{"activation": "tanh_gelu", "qk_norm": false, "attn_scale": 0.125, "bias": "all", "tie_embeddings": true, "init_std_up": 0.0224, "lr": 0.00331, "beta1": 0.95, "beta2": 0.98, "batch_tokens": 32768, "seq_len": 512, "train_tokens": 156000000, "dataset": "wikipedia_en"}
Each number is 128 + 32 x the weight over its row's rms, rounded and kept within 0 to 255. Layers, rows and columns count from 0. Numbers have three digits each. The size before them is the row's rms in percent of the matrix's.

# down: layer 5 MLP down (transposed), 768x192, rms 0.115, rows 192-227, columns 0-191
# up: layer 5 MLP up, 768x192, rms 0.124, rows 193-228, columns 0-191
down192 104:146094129101137109072143118121110152129114134094123138118134154116124071143154132123146159182133139127170142147060130119095132096139143158162083104119088158097091097142207144123133102133167079117068150100049072128138114107127085192146107107113082131052165088118202112122110148169066134152144159143093158170136068110176160065132173177107094089127177107152153182163096148175098104154065114157153078153156114145097090149180149098133168102154114136096111162150109121140134060136108159127180176172130140167161125137048111091105145153076121169113102129157136159131162106105145066108
up193 098:158148108143141169130141135132212097142122088175115075104053143162101139087109105105109140140137139153049109059174161135096071128141165096159160129137066136179152090116148122115148111072138163096136151149172140149129113144156171128165129128133158106107098102156092086078148182164090076154103122131139102102127158151092126115138198147171127107116094153095122104079099130074105064149125061105128165163135159169137128191142152116184137106143146093097083088181134140148119109112156151144078135139144119126130052094164109112137082119091117144177171054129172043148129163173162119129
down193 098:092169046145195096156115129154074091175098143138127140126112082106083156154126099097082131115197146138109106168126101192124199096112175152139156124131068152121129130084126124122131093171173130126145132129165098087124101131108091086172160144148103168126119122125099172182140128110161076085184130163134105054129117110064129150142144112124165110073144126093126108095177101058064110111126148113208083142105140072146086134129134100099131133153114124165119109170165183146100109074120136149151113098108184138101145141179116133117084146208113119055149074155166167129105147138149169120
up194 098:163133137116151149133097163112182136119096114223130116144108168112096122163137123109116128135127141110077098146159187119131183072214065202110153161085139104140134141109111090126100056118116122098048126124112136156141183162133080082119046150072111162089108094114196176173135134155120120197145108116084121165105167117107122138099165114158059102129143062151122071107132153131079109158097156154063162170080099128116125102134145149173155158134166108130132056141123146125126144158157160139103091115136164137142129204120132145164115124111134140099122157168109099118138075178130094133
down194 097:094152170085163165154158098082088111162168112118136155144154162102154061151102119090107161145086089116181119130130161181081105166106104146123124111210154158149149109112185134121084130156173111088121130128080138138123138102185086155103164089140085104102170131091079105089096142104196090151152193162118147097110128105089150072133140110079083098139127175167137129061122154128123137182108099052153101059134086114163128078063079131089122119119104140057069125072137073150120126104068135128112094124154138170139083100151142121142120172130095118099136158131106151152159145146098148174
up195 105:142086128077143139142072056184185102090129127142153133139181121074145152154176185143145108135142157144078193129169129101145081154152172117132200091114156165112149143188157136111111164090108158127105163102165206116112101172102164153112111108107121154099131156157110062109169126088130116143164094118148109093151103125142155097080126170139152156125153139147150102142138122159176084158180172165107122185155139055158183137090158124180122083102158099128127098157110151220094145080159128107127156135062162118142155097120116156127095132154179118137111138101169159151126101186126119204
down195 098:190115078164088118102116086064155110077068120088168081092065142107148112169100096141140096109130120154162095170163132176137109165117146149077054136178127143108140076132100146151110158158164150175129068129111138205115139113125092126131171124093148065143159085121115182146058177109202118115073092113223108165135119126149131181125078099099119152107103142074146097139125143190146129139118162132172125097124182124140119173130116139125141106091100132093160177075159090075131180115108168120129118133134140163095170191120074104103145130077152151127117139133145108129153105135134092134
up196 101:092118148137125108166075104117127112076111158111175199109125194109082193185108048143132102105124126099108107140169079120151135112150096112145114115122137184106104129160126123094159131148119151110079155111098065116105105103099178115086107169168152140164147102128097141132073130187144136113172121188136096136173143146153080096132156070100116157178134162077090120150100108120176136176116076112134178110136138110105067144104123075090124137143173147122102181120135133170104159177249139196102128135132121105123155195127117118080126126143093159132102062099125060100133152154113158107
down196 112:159165076109083181105106152138112125144179106074150127183116132076124160129158133159126136067090152135054149146123136106128056097140159131123071126131178149113149153066118145175132118117114139119124149148094167161135125169133122057089106093129132101156139085097093129145154145147142110086099083107094057119065125109174134113143114120101109117134125052097158121179117112086169151158171155141127181118167107112132108184142135166086148119155178155183202126133175159119070109081162068129085179114109090110079135053131123111107086198115150149121165063117160114166127112094148158143
up197 094:117199118095172093136174098135113107090099099162106127214131111165132110121041092144119136081106166142176146139084069124111134125138087125143161178107144117142101095109135146052090147153108213157115136133151186114100102164113163158096157109127167095070098104114114126160115116137115107143122127167130113105139118119137089153108126097096123071160108159198166109126141139076120133125130144141160055119146059136153111166090162175121112176128067163120139155082106107137189094091122094204144115111115149124090174149170144108136167131109105095130189085155140065170178188141183121111
down197 090:133129165179115139122131155183152059162164204092113100131192113103161096116159119139106152073128122110126141148137142124101118126140123082144090138146137152213117105103139167080132030123114117109123133072112180100150121068201122083148155143186103206099108131092155039069089205140089157146101085080118160089112099116155149124147150087138089142110164071105164126121161127100124107172083147065099118130174103147107167144167144141099130118111118156085117186135131116169118163155134100152096164124134148139093091115129125138132157134142120162092120163169082179109173166119169130127
up198 096:174061164110118100109130172106107198088178104096095140067137090108126113165158118152172062133053124195106131150128158096154148186077092204125139115154093118096112169134127120223191170137181157110140144092130114157124113114082146136101148192108156129098110128161165120110112164146104141135155125115097034149157100150106146109074129133131137135188089142140141159106128103136131094190118084148110180110115092089149146117138074142138122160128138146122171141128108122185146119113182115121164071143129136170105145082160115109137099094101102119105126070135180169139111126112212174145
down198 099:132145151171097122106160113108150155192153076076178131095139138131153106109150119130078093101106182165150135079136113152091173092108123103149115138081131182187124129067121151086148097122193066135138104162132074119188148160120082114060154076129186099052093076168184184124107141116175126122092110097120107132147093120083148135151119093095080152142164119090144203125107137127142103137104153161040096081112123131142072108125136160134136121132180132176138117070152130085133129151169166130153165195128136146128109158090114102131127110083171088103141157131110141096174152154073128081
up199 097:081090156127090134160140162106127120141187106194150094168089154087074132122129125119134154141131087083110095175124080105120137128092070142146177069106168200138147114162118109111128071144076132138155120120068172120148152097189144157140076135064162145118129150138136121181089140127093089092100130036165111097085132102125157104053105123157169163106095205147110187093150155124169165078089157127183125096109144132100138128128147122159141142156082091114150085149096152117157135143123132066107142138221151169120168140154135150114115148104147109181170086148147159116085141108074108130
down199 097:128138133072136096101115128137172119177077115128156156146148151147170110153108137127150109172129064114142132140151140192170166173105101146153105201163121156106147129135137120151114110174083165147128151095079118112059115111078152116143145124104072119120121097119084124140081138129175149108049092115130126094147127106114193185096161114172197094096141139138147101144119072121100128137163204102107101101111083148083114159073106103094188143096111187153161093116095155086073099140122163164118095099141112093175057109112142143151144165060104131173132153099076107157195053133103147164
up200 098:095152102094130131156138120117132140123141092166121174114094183161160141138104117092111076147102149112128169164182129094089168088059069189195118140146153105132133179112136045116109102112092069084095147111141159210102154144130168165118173139144120180114120136143111102120110106169151108093166123152160099159159098180159131097113152060077168135180150127087067138102103112126137145109078165125128104156173153109169189102117125138149099144184093117166138131058093130167154140093120129087132130141096171146111080122056130104129147087142076082142087192162174081113147092113093128145
down200 093:134139132186113174132109129148146143054085133131084086111185079097104151105120124149201123089128129157144119091109163122178158205160146091095126186096061183130134092128139183173178121215139180145112092104136119081095118122130131059116115064114114155116093124127149128143110119127122177111100145132126150167127194074136147152107141150157115094097169146139137104174112153124088165103205173159158102130104111099068085103094134162087146081133085137116145099095151129102130180173162132193143085157146161088115129080172176155121150124129139102110135116127157146128215151139160114103
up201 095:090087090111122177098153162107187121160102098159066120104127168134125113122182159135136165162141132138077106118072120153140137123123131102175130163155177075086170091035117095205160089162088132078097095158084153059111181144088118158150075118116160104155168119083092214102178107152166060114129069057140119184178157077135098130113141147149139138159105114159159067175083088152162128138106056149159125174161127090148128126141140163105129144156121138143132166096108115145128128086127134151118154170149136167100127139134116103122132132139149104127147113104143169116085131118135050137
down201 100:132131141149173136191120088116086100106110134143120124127091177124156112140166103135098170149077147092164154136138102050130135144170100094162143134136124121147154215132078129108087105150143083118167178162150087140138157132104134147132111093123131169111120124171049125147138134168161128111126164141143133162147122167138107106103111148124071093092067142182153157108124072143147090138151151196131196201141113120108133115190133094167169159118158107086108179070121121149132135155129101190086139125113051140195083153151122184182088147183066083090149121194072101095125111123105125157
up202 097:131130114162115089118136116133141120129121105179137127087118094146104125151066096141066147083155114068123109109130098108097157058170126165179086120142126142065133135171043159080176092130105164151104184104104130123078177174115078138148163130091126063108161160122139132109101167133130118135092098166163160171106129112095126064114185060095093121165131110160166159132142139167194120167143107134118094082112131150124161160194149138134141068119182135121171186185076122042136114147138124111132084077103163101159143112111128165120144169185118133121162138104135100105109170116204130100
down202 101:122172168150197099154097087100088112120111118139146158161147175079162169121120098126179138116112145197100132137175120152173136109154166163155130137083142116167033054179116187149132062141138084135180123172135145148130148155135169128128130146166133166096125172122174154181149147135152094102115125133148044107061075113129135159128149122097109137127113159100154138167105141128115162071073132108085154094132149111102157138076088105171115169083133100079197191157106133141161173158139069139143108150104101147125150131117101133164111134108084137076194148119126155185123111128162198112
up203 102:153176180144137125148159173125163085114128078179101188095123097140093133166152152125163105139104136195152101136103072072138138112107167119150053129133114134108159171158168140103132095188124119099212135121144125134114150100057088173183147194127152130112137178088195160099119093118211083137079127103094083147102175128187132162100130113164121147152130155165126134074090136117153125201160080099123165129166118144168131088099127104137157082146178136116119126108174097133092112164181143115119171149124107124121103088158112102165130072094129119138129149095106082081180084132128114073
down203 098:059071128100157108115116117124170103133188041119138145187170133166106143113170111110114140125135143060107160090085154161109134099155132156119209181157130150139104119144111107126126108142143076143140076105102132119183133186117151102123116124119138167095097090161126116135145099160076120146127085138152123092137106178066146054127132167116117085137081096091162120075123098146169090125192184167157156138149093073117070022186087159173101179167091093128167136132179154134095141183097098122115119157150169111131152161156106143130100111134149142128115084114121147169087114108160084128
up204 092:136118176056122125206136163098137131159133108062151161069081153142143076101134053140116091204113163118111115144113073160129161122155135164185192130096122162103137204130126058107091136130168108187118142140166161084100109095128147100183101201108161162162111093103118135117174134185132110084112096110106086100144115097132084142172184178143131141161150109117163112093194100074085098143129102165105152118168152131121096127033130104132055163132147137117094146132142152120141135123160165160143093128156114090155120180130129111134103142159111129139159135161131157197158144131152111143
down204 101:064136079189113131095095123152122133078157071143113127144129151187155140135148161114109155127126162126077125140141206079172105206116096115113080157152146140116106062124158217130115117094151112162093138125166114137081163109112138097066136180092139096189119095133184157136170132086068085167113102125117125147130080101196190151100100138137099106174109126108110071131134125174103217119091151204080103124134119129125164126205129152168158124141153144160120109120128121149105117107092125117153113173152139136133154109111135137120058121157146076110112106129163144145090108196110148183
up205 092:198182119154065118126154094102143134117081131215079161138129080124143132130083108109118060110065086156087108149168089157150155164085102106095161132170117137185160170127144103160152181088076114136192151137150102116158071136103183091129150141155142138133100189165155151128160155108067141166174138112161144107172136173144143074036191137152169086119135096104155152151148159116138112165112139095117090130164117168125129123122160097110115093143133116139132115151076077119141193078183132140120138054169150082156080111148147126100140131085179126100107108146136168109139126096138159124
down205 086:116134129160114130173192128244115093113155127121120115142140121060124111133122097094128116183185175158153132144125140081119083134157060145101128119169093172157078116155136178148109109176166127127140160125148064091091168115171176103118108130053172123131124141132140124155103139079149135128135092151073112140101121088179076128061126091113165129121079134114112050117122108126105113153163095083093108059098100159112140122125156170138131105138103085111157156132173133114129108137129137163111156116148142153119105047139132135036151158126066126103103157132105121199130109044123113189
up206 097:160101135175186123163170136138096141115092125136113112100167153166117140113140126081103104176125105160171100110129103158097065162062181147158148169083111169107120114107077144130052109099078082171133129115111175149086177127144160139154167149206118104105156158161121095147104137152129113098169140202088140073085148053106163093130141129157153093070154112181157110132086172079134120165055099125119041135109189111146158194132118134172099074108092080126133140133101145120145142092105090122144143125110138100201115097134107110143172147166128097185118130102103145115116125121131125183
down206 110:130159136122167123122179138172127124115118123142152133129156072117120138135090096127151050170129103100161170140145202218091092176116129134143082128197116100169100140109186099109126084167061143148124154149185204106130125111142097117103137117099157125185123117158112138098150114076182157094149185151107158129171079165099158202138174134161161065135140111160090097128139125138103087114094151108188142159130129118085098141082153171107149103169135135135120168104187135131179100121130084138170138182130057120147093115107180105133114143139105091154167113130148203136174174157118071134
up207 112:163115172173101111178091150133084114091134107178128084150222142108139163060121149141098141130190096091145111158143152118106204129106088125183182150143115091082150118167190132128119103094114108110100126102126177104088088143144116150155105082124146096090136106127166136160082064159090109098131167152142105133093115082120130130102108116112158157130148106124170083157169103177138136097147122146122116125144211115106124229152123163198112163110161082071159098147101132109146141176100097083129127134126052133150082113122089095150159144162110104113162097199149172121137081074115147136
down207 099:172112130145160174130122132149093173107091185123142149118153173141131149179155078164131182143096098076107175166107118097128147152124147096141140142108060105139147103156090087119177119107075098131131107138127153103142146122106089092077124132190152147093170143090105128122157099114118196177208186089088101151113065088148145133120069172139162164079140091117126126133128089123169092163107077117057153171073152166082184125150133120151231173115101152105133137087063159141149146094163124129145152158141168059154132100165091142140132082092106168067125137102124157141115115127117153134
up208 088:159113126149168141099095168150096125163137164106135125146129101102089156111168101128113161182182126192151121127118126125183121122210161162119119131112154111194136066128124115129161147094195103127102166164077123140125146130104127099125155118094147127179153181139196146158184105119086110147118193141060149108138164161135133120118139128156099108069139075121109098081160108110107087164121185118130085070177093121084129113094094115108109161072182062098130162177109182084121105163202107189143127013085098130091112104090116148154142128127137085132166114116156130147133131119153151103
down208 093:117117131171161137169140168161145136117085147123052073077174172138120089102118168120123114118091169107136174104116109143119171132065093132141102144142141094073107140174138142073135099126078132141146083142140153115112152147174078110107089097154120148077077095119083152120100156140143144137108106172129110149165073056128101161136116126138126085146126177120160133152089117089081137149125111119120117091108117079101128146115140122065133106160134133113108060128190058153054127168138190109091120179167141117105096135123125113075157106136134097192069175085086107159186128185053065175
up209 085:127098102076128131041054111093131124144142155148093140174122127113113073127118139167098100197156140084096136158110076134140150113202137104101095114113098151129136075114116110162097080088056116163176131092113161119099136105090124098137067150111132117088155160122140164177148130101061069172078159140134137143120117163094085141108158117096113170116149113141181118136149126151089129136092163096102138106118190155146115176136132092138125158189123075123138101154162154113103119190207091077189101119143154154040124165159122109109137108114155108098157061187116109143174109132152096170
down209 084:119098077160121143196138102166124135130055098120142096101180138190106191161137168115060160092102151130139149164153147134130087132097051137150087196165121139097144132166143138078161131169116174114098084140112163049156162140144054131099159137172135169123101157113144138122174201104168153114170127093125144139167103128140128168140134133116048129126127146154139107053129112141158194063168161152060127129135133113224076134135151166091171125087167175118102094108124114146156134114086171143125132125173110118163167121148135143147164094151128164128096155096107150143165117138136096105
up210 094:200118154124144095171117141071234104137114113112166122113144071089144129109112155108145055108176102188207087118135121131134088166065154179117136154162089133153123149182104112135092118080164137132102151144036132138121184108134111105131142089126144119097093053101120128112109141143123116150143156142121149189108148166136147132140162140158108158099124110146225174187175105140125103128122118121057116153129136094102121090088094167141123110119110130097117135130139188128101167163119179106195144115119134117179144132099129157096179105084145128124139143137090182098145057136093081074
down210 096:116106100188057150135110175170120125088108099155081097165117115154150158092095168130158088129114107112121109166143114154081182116135090143095102146136143150179155195139104131151187112101143185090099137129097144131154153117089127160064135152134069162064135126085096163156163114120119049102125109156104108126174097142136180116104067104123139196120092185146127084129097106098157111099110096173133183102115201137093156133168138130162138148061123154117123102172145136018114109184149190149153158181091145111168131085143175143139162114126127118128102144150138107155061135159154156136
up211 094:090148091194148096057159144159112085052081145164132094184125103091097148159145147092133143146183139146174117149081173121179137132098046149134095120069079087111116144116158143127194123117147128106150154160159117168131124089078117113089055093120114095097061130111108124202173097134100169143153117160111126126107144206104130109081165116139113159132123075105147175121122137172049098109136178139127140124105136132161104142104128131145080081140200142160045180100118167147146144143124127113163128124146121117181108120114096136139165139154105105115158163128194080104093146123081119142
down211 102:140101143130129124182089078113101091084127114132169134122139122090149112091143120152112156120102112215179167114155165105109091113128102103135127087098173122138124118139187068111125102125113151151156151095159100194114096091053124132119148082069144129162160130105134107150105128109218033152117153172135166179100148135132061103135138113109160148175119103130116185136167050128122104096105100071116168137147084153148132133121126036137098164169146082095121141136219118074148100139164117114150114155073120168164075188125136087133128163086166114141111117164134157106103100171145134138
up212 097:149179160062178084139143138142120081143085189137175183133199095165121153123141157133144103143123111120092087129110176089167131155088133160152159097112105158111090121124159156079149117123123097115136174119137128070139122127131154160146109143145171135130143103127132136121043092122144160143110154138069123106140110061165050134120106090145156150111121064123166068146183078160093139148102167119124117110131121125179097107123162112173164091107094152124178103153177125067108093110130127123090149160035143148083077141168139056103140147120112144130111124175208098170158105082146194087
down212 093:158153084172140101166147154098111103148126120130145163151117156144084137089160138126119088147101053071120027133141153146144094170154119129106128188147085131174141103161102072063099160139026100130147194119148138136115090136115141148143147154161134103184117150134058193108109120113128116108116139131098180113135140138077175140160087059173128101120089155112133133181139142130130120149160087151106146112077113179127137108090155118205118163124143162159083082130117160152108111134183131117137120168122033135189169161120164097076122056136126138158119129121123183118149094090155131106
up213 108:125129137076185122113140111096154165134169142043109102118109097125139129142144144119112120127089091152123120113150127155097184101123169134156145090084174174104129155162103125159133142119087174144137169129094138124126095121154120172140131133151078119156080164106137120163147114131114006060092116143109117118153102149091115095124119169099129118135063146140098204077154168162181168132173149104147116201099153106156138133119155108090129118173132107161127166112093094168037188155161166133129096116147165146108106113060093123103117103054087117115137112170071080106136178125108214165
down213 109:166097152170153122147121080127089148153146194161126164129138146090148124129122098117172164083137136153124132101124072120140117164049101179119097124190073142104132177172100075158111130142147213203161139099181092070121133137169152107124099128159101063121189151123116169103155132102076135040142069123129190141115082140108134090179102097108135142175093131167146105104137152070147133154190128181145125088124147098120122177140119125129113104099161155121150138123166140147145109099151118097103182114120152100146152123123176130098104086096144078163092153148151100133167057198111073113
up214 085:155161116124086101190163071075107174184168206184126106147136066121109087098121099149131123140184111139136127126127174149080077159171169143125123139124125126167137094108101156188096102092113120107079133161125121089146158096155121087106182167159108163185086108141133133099132143177154105122095123169103095077124092092158113155130078111148130120087100168113165140074148099138191123151096108119161112097122139122089110108126138107182064070080085143151170170199131101152159116140149152138104169104121141123141136133157118134113142191151061172176043185152118147151130154123190164139
down214 088:135158103101111105137120147128102126103126151175119153179124178136140143124184148199103206150140145071200182138147097129104147126102153185117212156117095094130112125134111165121087214178130081111164119086121165168084104129126190092210108135133119096132131112104135132120171156128127195124144179114119133128171122105079165184155128172158142095118099150104134101144089119132128152219177174164188138156101149118167118110141149118107112116061114117099112159095100157105145157125089105110107132109069156111147076094127142110107119064111168147102111138151132105155142028158145156125
up215 111:157116159115108173107109089199114158123105142148132125172111121169138150165154123104177180136154201147152095108139163136081121113120162118103112131128128154073114143134082103192148103096081152142145106142170129163154190161095168096077097123172108142162118121169097154179096185125121124184123162114100103102131193138157118110052152134169097096094137171113137107087100122093143183164101156146097100108092162099100116154126174107134102096116086142141125094175087089106147155154158144101090125118080134155090208140159082193155115130102127116070156161117134114133128158155093161255
down215 098:090133169116136155194136125093081105159143173121111127171092108132130117148149126131109143089086095125105121114140131104169135093170183156115184118105135063178118167143098115087171126054166081067148130132154132132108150120142070140173149147128092093055101098160151157113137113101091159116161127109152135191118142177101174169152097140146167103178102101073089177083113099161109157137086157082112179021161169083118146123185138171100157165134155106129093086120087132177146119172148138181126107129138128129164152125173106174157159124130119111073158131081117164153105194087166161155
up216 108:096172126090168115085124138130120088176215129212155129090111108097122154090118160161141135139142130119134098127137152134107125142103172193099075134164108111119129143133124127107128083105117150102152108168157077151132116090160136112153155099185174081109093091099117173202106164151085146110101137036173165194164159146097150122102186174131139154103134154132088140144097124163115063103098090130132112138077130079159087127130133097111143107133110146118121113106144169164044084132155118142176187131135077086099189131176147137119158097161092166119127067108077189143151162142174118076
down216 099:104181167127198128175126110134108128137119121076141092127122126157097160169120128131160082123128139119137169140171108177119121064140145091110125167122071081153138165145110194120164139199131111104094111115107150104097209150144084148186118117094153107179155168126103111076074140125171154138155134119085023133155169105082140170147128144099126130153129157123124096034139091120115154079138200134169179090111109178141150088029115143118114133132137106116126089098098103089107105101111193132142123121069094155164128103122139143132083158164144113171080149171118130157141171138098094160
up217 103:158145135143134086137119115099164152123102112142167141145146100127155185154114156099099142182128119140119120138129171155082198092091092135118103152102134072111164149117089165072109121133057089113054130152177101117125165133114156135130124110158154080163185122192151122103152111157125105143132213165144106121129126160113172094134105192152188074092119144098092130110166132116121152119110158102105105125124093056120110138083150086153137116083152119108189089100078174151124139223073101120130131128129144153101162053084057156209127141119186149089151157134167103127183113104122103080
down217 098:188136078133130114146147158126147106106088170152166145130114097164159102166149143146161093189102115153100057186136084106067112096183108079103136088067121118085178175127137144132126137077087084138109129131117189081127082076100135154152135179100156122108158083197166102130123159077113149127137129088155074118105111104091167114063082086128192144086136113143097113117097082141101098140073132098130133132136154137165157099179118111101135073093149113088113077130119166172132113121093130109087053097108104125162104138043096123151156122172166165144118158132110094146092183142130120185
up218 100:146083093118084110109098122066092159169070085110150143152086182179155082091180125143129139136129142098059105148152073156110124113108136184156160120106125105148120101099134065077197121146112088128095113106148140154104186175118086072152201105153165123109164178130101131060119152151185185125119127117183163112125085117115149151145142100205069135062077192062089122086134141117156170132124113165091115133127121095094122122129106128091166160114124177093177153158133150157121156145151091182142128157148120079086156158174106128107142104110134130087138127112133086135070133109157152108
down218 100:103195174097165190199145121108090105090151146157143159179121101119119134150146112178149154128131103078162099151161146102147133134216107144096130105058160131106189136115134099111130179147096110128195106134077131118083096148147146075141112146167062155127109192107137106153180097130107126149216129117159164147143089209144110125109140142082112170072148125130093131165156113145130150109189064148106098116143113129123071137126118107123136125159111103151115100095137104131205074141153162192179135150134158099108108094169128138188110156076115098123155118088092185141105137128172142079
up219 108:164170111153144114096131145113105125082187110160123087176079129126126175122102138071128095100167160181086160134159105143132101142140145172122161098124190161179131191093148152107129122103169163105206112139122109091195091095194120095164144188112069146125143096137162115179150096106126156104116075196158142135098114115094127060082138076128100113168103156162093140148134119076133041149145136123112184103130112143088172105119142169117102123121106154125103080114145116103114066133151147108062127168114142192073068113161130076121088125105138155128164121125138161103114140072143194122
down219 107:148166161176134128145113096091092108095100192161131105108111152142156085122107100125178114141033076130075182085135105086133079082141105122118096124154153114076133142147077111183125135163107155186153112118115082090168179128142130114090082121182038090076129076109125134096127128188074174138095113130157100111123159109126136092179121172117162161147087089155180171138139202117165099170155086145095099171139183076126128068102135110124119152154107154134190063121149110172094120140094119130122150144152110151107155136153119121151175160117130180173148103099152135094133089135169134104
up220 099:094092169115129121192153178090062162099084113109140153140145118129132128113067093138097135185121153150120091118152144155153109119072109151149104198223089126196120154110126074140179168105116097131144174137107110151107170139153105121120151089111157125106114128075165163159126083164129155188075128142113161123096063088103140162168175152197192079153056110141110126123225123177109150087139118143113107099163121177126127107149087143103145148133126179081121157158075129167120079131108140116135140109121119097185131086131092119090141138102131075164189134132113177158131098117125095103
down220 095:119163190114082172130082076152103131123139150083082124139155108103139093094147108082095082135075124137103163133101163107152119134146128116107113130119134160173125090083161152086187105150141166077139100148162218097186046097085174135087118131115151124162116106120160138082166152144130084121148105115157115067097159111147126151177114108116146087097165151113093094176105176152132145165128115053085112106168102124136202113180150151144071158160115180089091143139174129157115086130129043125131132151083121104181221140148107133165149090159146091096139106113140104140113074132110107156
up221 109:121182104071054190151138143160135094181078140144147089111165151167150132094149050097110143153105145095044174119073091150165158072123154121107168174106100116095109110113167175151145122170072139139132191157117161123132159077165131151131157123176127109131161151091154146139079101146110135106126162135161145114153115032060125113092142147125123100134122106152108174120177112120065076133071118200157106134075137167133159119134148135091126129152093114112162163070197148169129165127139159168098115123123133148132135160063067146116176111121153160145114121117138129077145122105109097177
down221 093:041118105095137203117134135147114111132151152101087158139111137190130151149153133096123168124117161089127126161152120145060107094178163122083175139100129073108154099157202184099099159186106158112163162088122180079079112126115134173112117034132125155174134135080124188113146071137166112130112137173151089162173126153138150111088073127107130100080076126108102102109149088155113131096188133116183112114056084110117073160147122160107233118115145075100117146107155119151143118077161126151129129126136130106155180061107152140127114093106114176135089133112111127132130128122116084161
up222 110:136102149103191120127147115197115135122148156135123122121157136164073123172147117202149162104176130138198139107136133100119123086155157088137138115129111176145119131132150107114122102130080166108137143093172105114162135119126155112071182150156134151095130095140114144149123135117077116103123106107118130099084155024163131150123119084122118111141135123168112138131123132169127123125105181177113122148112131142168079094063183055122045126154113152072144091103189152156186115097092173108157159122116155103100165137074142062109190168068080189141134117101128110030133073128096182078
down222 108:126149099102156177135089146095068151148098199116123163115132168095110107089169129113139169102118166126169136103117173053152186176136184120092138144133102144159124148110183160091141125136094140102122169152162135068120154114140139076133112066104191102145152153122169125114147099151146168185180085100115120170087080111117117170134162071161107094111135108152091139090136097153171162112119221154096187148137150101173117124104112154152175118103192125082116116131139161118107116113137183166118064150115082095147120144129127130075076155145089138084127107146187192120157167053105164125
up223 105:096178124135093121145114196068161158170126139084178174104068118193100135166111131126122079093134130163158110161147094124126129096172163133140153083122159184154128152074132106195193088121131138113133095120106194149134103111123159124130080151141131095134074122114126160114131105095140157081145127065124132159012124173176168105128123146087133125148068150112096093191179082120117123126092118130130121107098116081120169114131132165154128157176157135134134158080078112096142152103141159102115152199112097082111159123130107158072071171075119149127102209128152142178125123083109170131
down223 097:141112168167178148112112108149109092152089110139136039136137211118109134077120095131123095143095154133120128065130138156091151124082105175204157099089168132137096120115144113102157149090112157099135168102132157113217154122146161163134142076148105141107060149152107110180112152159140163138156167121148152152162164104130078070138137135128157104116156141145170083084101128165130138182175147161179061166152129129165156120111116056116118119089150073118084064068166141190078136120144144110133182162201163174091102161125117122109091126185085124133128143119092130132143141124066155145
up224 096:126163114132115126096139151165147132186106092166139123098123139071134089164091153106082145157106168120102074095165175166114141095139142109143143166144066099159221155147108129153149105135129108170068146112114123180144180126093156122172167110150158126091165162083179120132107102144103122130172096084180143126104129156176151081160143167202103117120150080135180132123168140141148072052149164172144133182107116120127177088138127074082083104094129117181140116172144066138108103142139144145129101148154125070157143093076056137077113114134123111098126142129096113207090095140129065075
down224 098:185105109132086135140179121078116175101143182180151146110122133108195130093165159130145101124155169145128163135162164127123079161198107148139154096186158108149104113081130065113147084134156089120032129107133093120096222110109149158135188116141159147127125103097090108131077182085102068122128043123107180161129142147151195105100165189104124163082137152108097158120152152150099096088111168133157093170105133134105077102114142109060188134146135146196110144137125124140171105132162097120116163103113146146081135128104045135147130115092085162141120160109149155136120109158097122122
up225 105:115155105149120162128142169159142174150106093059124083115142174122132113172185154097089110106133101165084108137118134122129111118127119128131140105184130099206155154069125057208112071066150184118129127134101176081135061170070111092075113123147171108118150161117126112167139133105159168135123133135112095124192146154128099076135085104125153144148101114151166117108115198130132157129179117181098173124075131113172131158043127092081113131085115105109066151092142176174135134137102060130115099127119181154135123128155167161093105104103163105174153086117182152138082152152162078122
down225 107:128141130156170108100076100084200140059129103118121144121164123138138138134153109187152099127119114121112159123128138152136069108147156160098156066091076129118111178163168094118216128140124093090085128130133124160181190093136129157068088138137143116121123127196107109136108110120052120166092113118122126095084091087094090064159160117105101138072157144129098140115128119123179103132104100134144155199143074106115111087093156141136073175131106089173145122144076114201152130130099105142130050208104141141073194159105151130164158081125149098099129159098107080077160108109135122161
up226 112:124139066108067110134140131074118140089160058120118158121169108122093091156224197132156109122117117181183109093110078138102147090096176149155096150151182109080111151112084132101116125145075133140096110142123126162175189169157139118098116187052122108113065155117107129112101160123135081135121080146110092146114169151087139108166139117121151132117166140161114106108111124133155110159117128160130147125123094133073157139176155130136115151120194160122189084178104132159167073149171195193117125149156112195092113127099064114133120068178084140161109148113156145061156142105130156089
down226 116:117123099108158130129140133131150117124098191148107116122127176140142191102134120150097137109147066114150097151118175073118120055118130145222058101187148099119160157188086095128045087134084156096103158200118097183160154128108124132154061187123170159097130121053115144054128159082096168121155125158122122167139145119099144127127098094148158119136116171182081155139148169142167119112159126091110077095157136108050175125138116154114126103156165152170151078151089135162119123110117176105141137183077090126124137094123114162135051150135181139112103089098124127103103145142148161114
up227 125:151115142147112140124151105157187108148119113119134073094152093087082130130113133131102098180135110178111128119110125105106152158164177067127141133130079088116163060057085138151136120101129121112093159086142156077099138144185137120174118172138171056102149118122216112108179077121121117160159060110145127161118142151110110114101070147135080123152140175179119088127117172108183132148131134095099112125133143059104157098129114098163079087093104083152183117135053147104134119119141106135137189082189100127103142178134092094139208155158136142177092098132157220091114176128129122115
down227 116:113158180113084149135120060217112154152164083086090135138214120133133143149144118099102140136217087173162119112151120167159091099107166109147149080104116127087095118110076145091157122098140104120092148166141108159156143131172130109107134119182155113092124110138177182110144126147111108206114108142119101168131145192161159117131140156145106147152163116143055109134078124108179125126133115096129082109184096056155175102097103144139096080150167098089079171132086146160161162116079122155182103167116127106087118105139094116130219163130129132178142116082109170150105189171142120113
up228 109:125119150145157080108059166139073159118093128103105148143152072141178130178094113157108113106121123122145093143099147156123082125135123173180158120145109113157131180160169159150102089097120133111113123127133075168103127100144119124150144181123158121111110113127097182088107132119078102102126108155127132071089144173146199097090135085135119177119111156085122131125193103112177128064132143140164063110180124119083172148123174112109143101140152037195142122126106122151203144131123065123121140149055154084166141158165205110082142165065098121125094155153114142171114166034166111115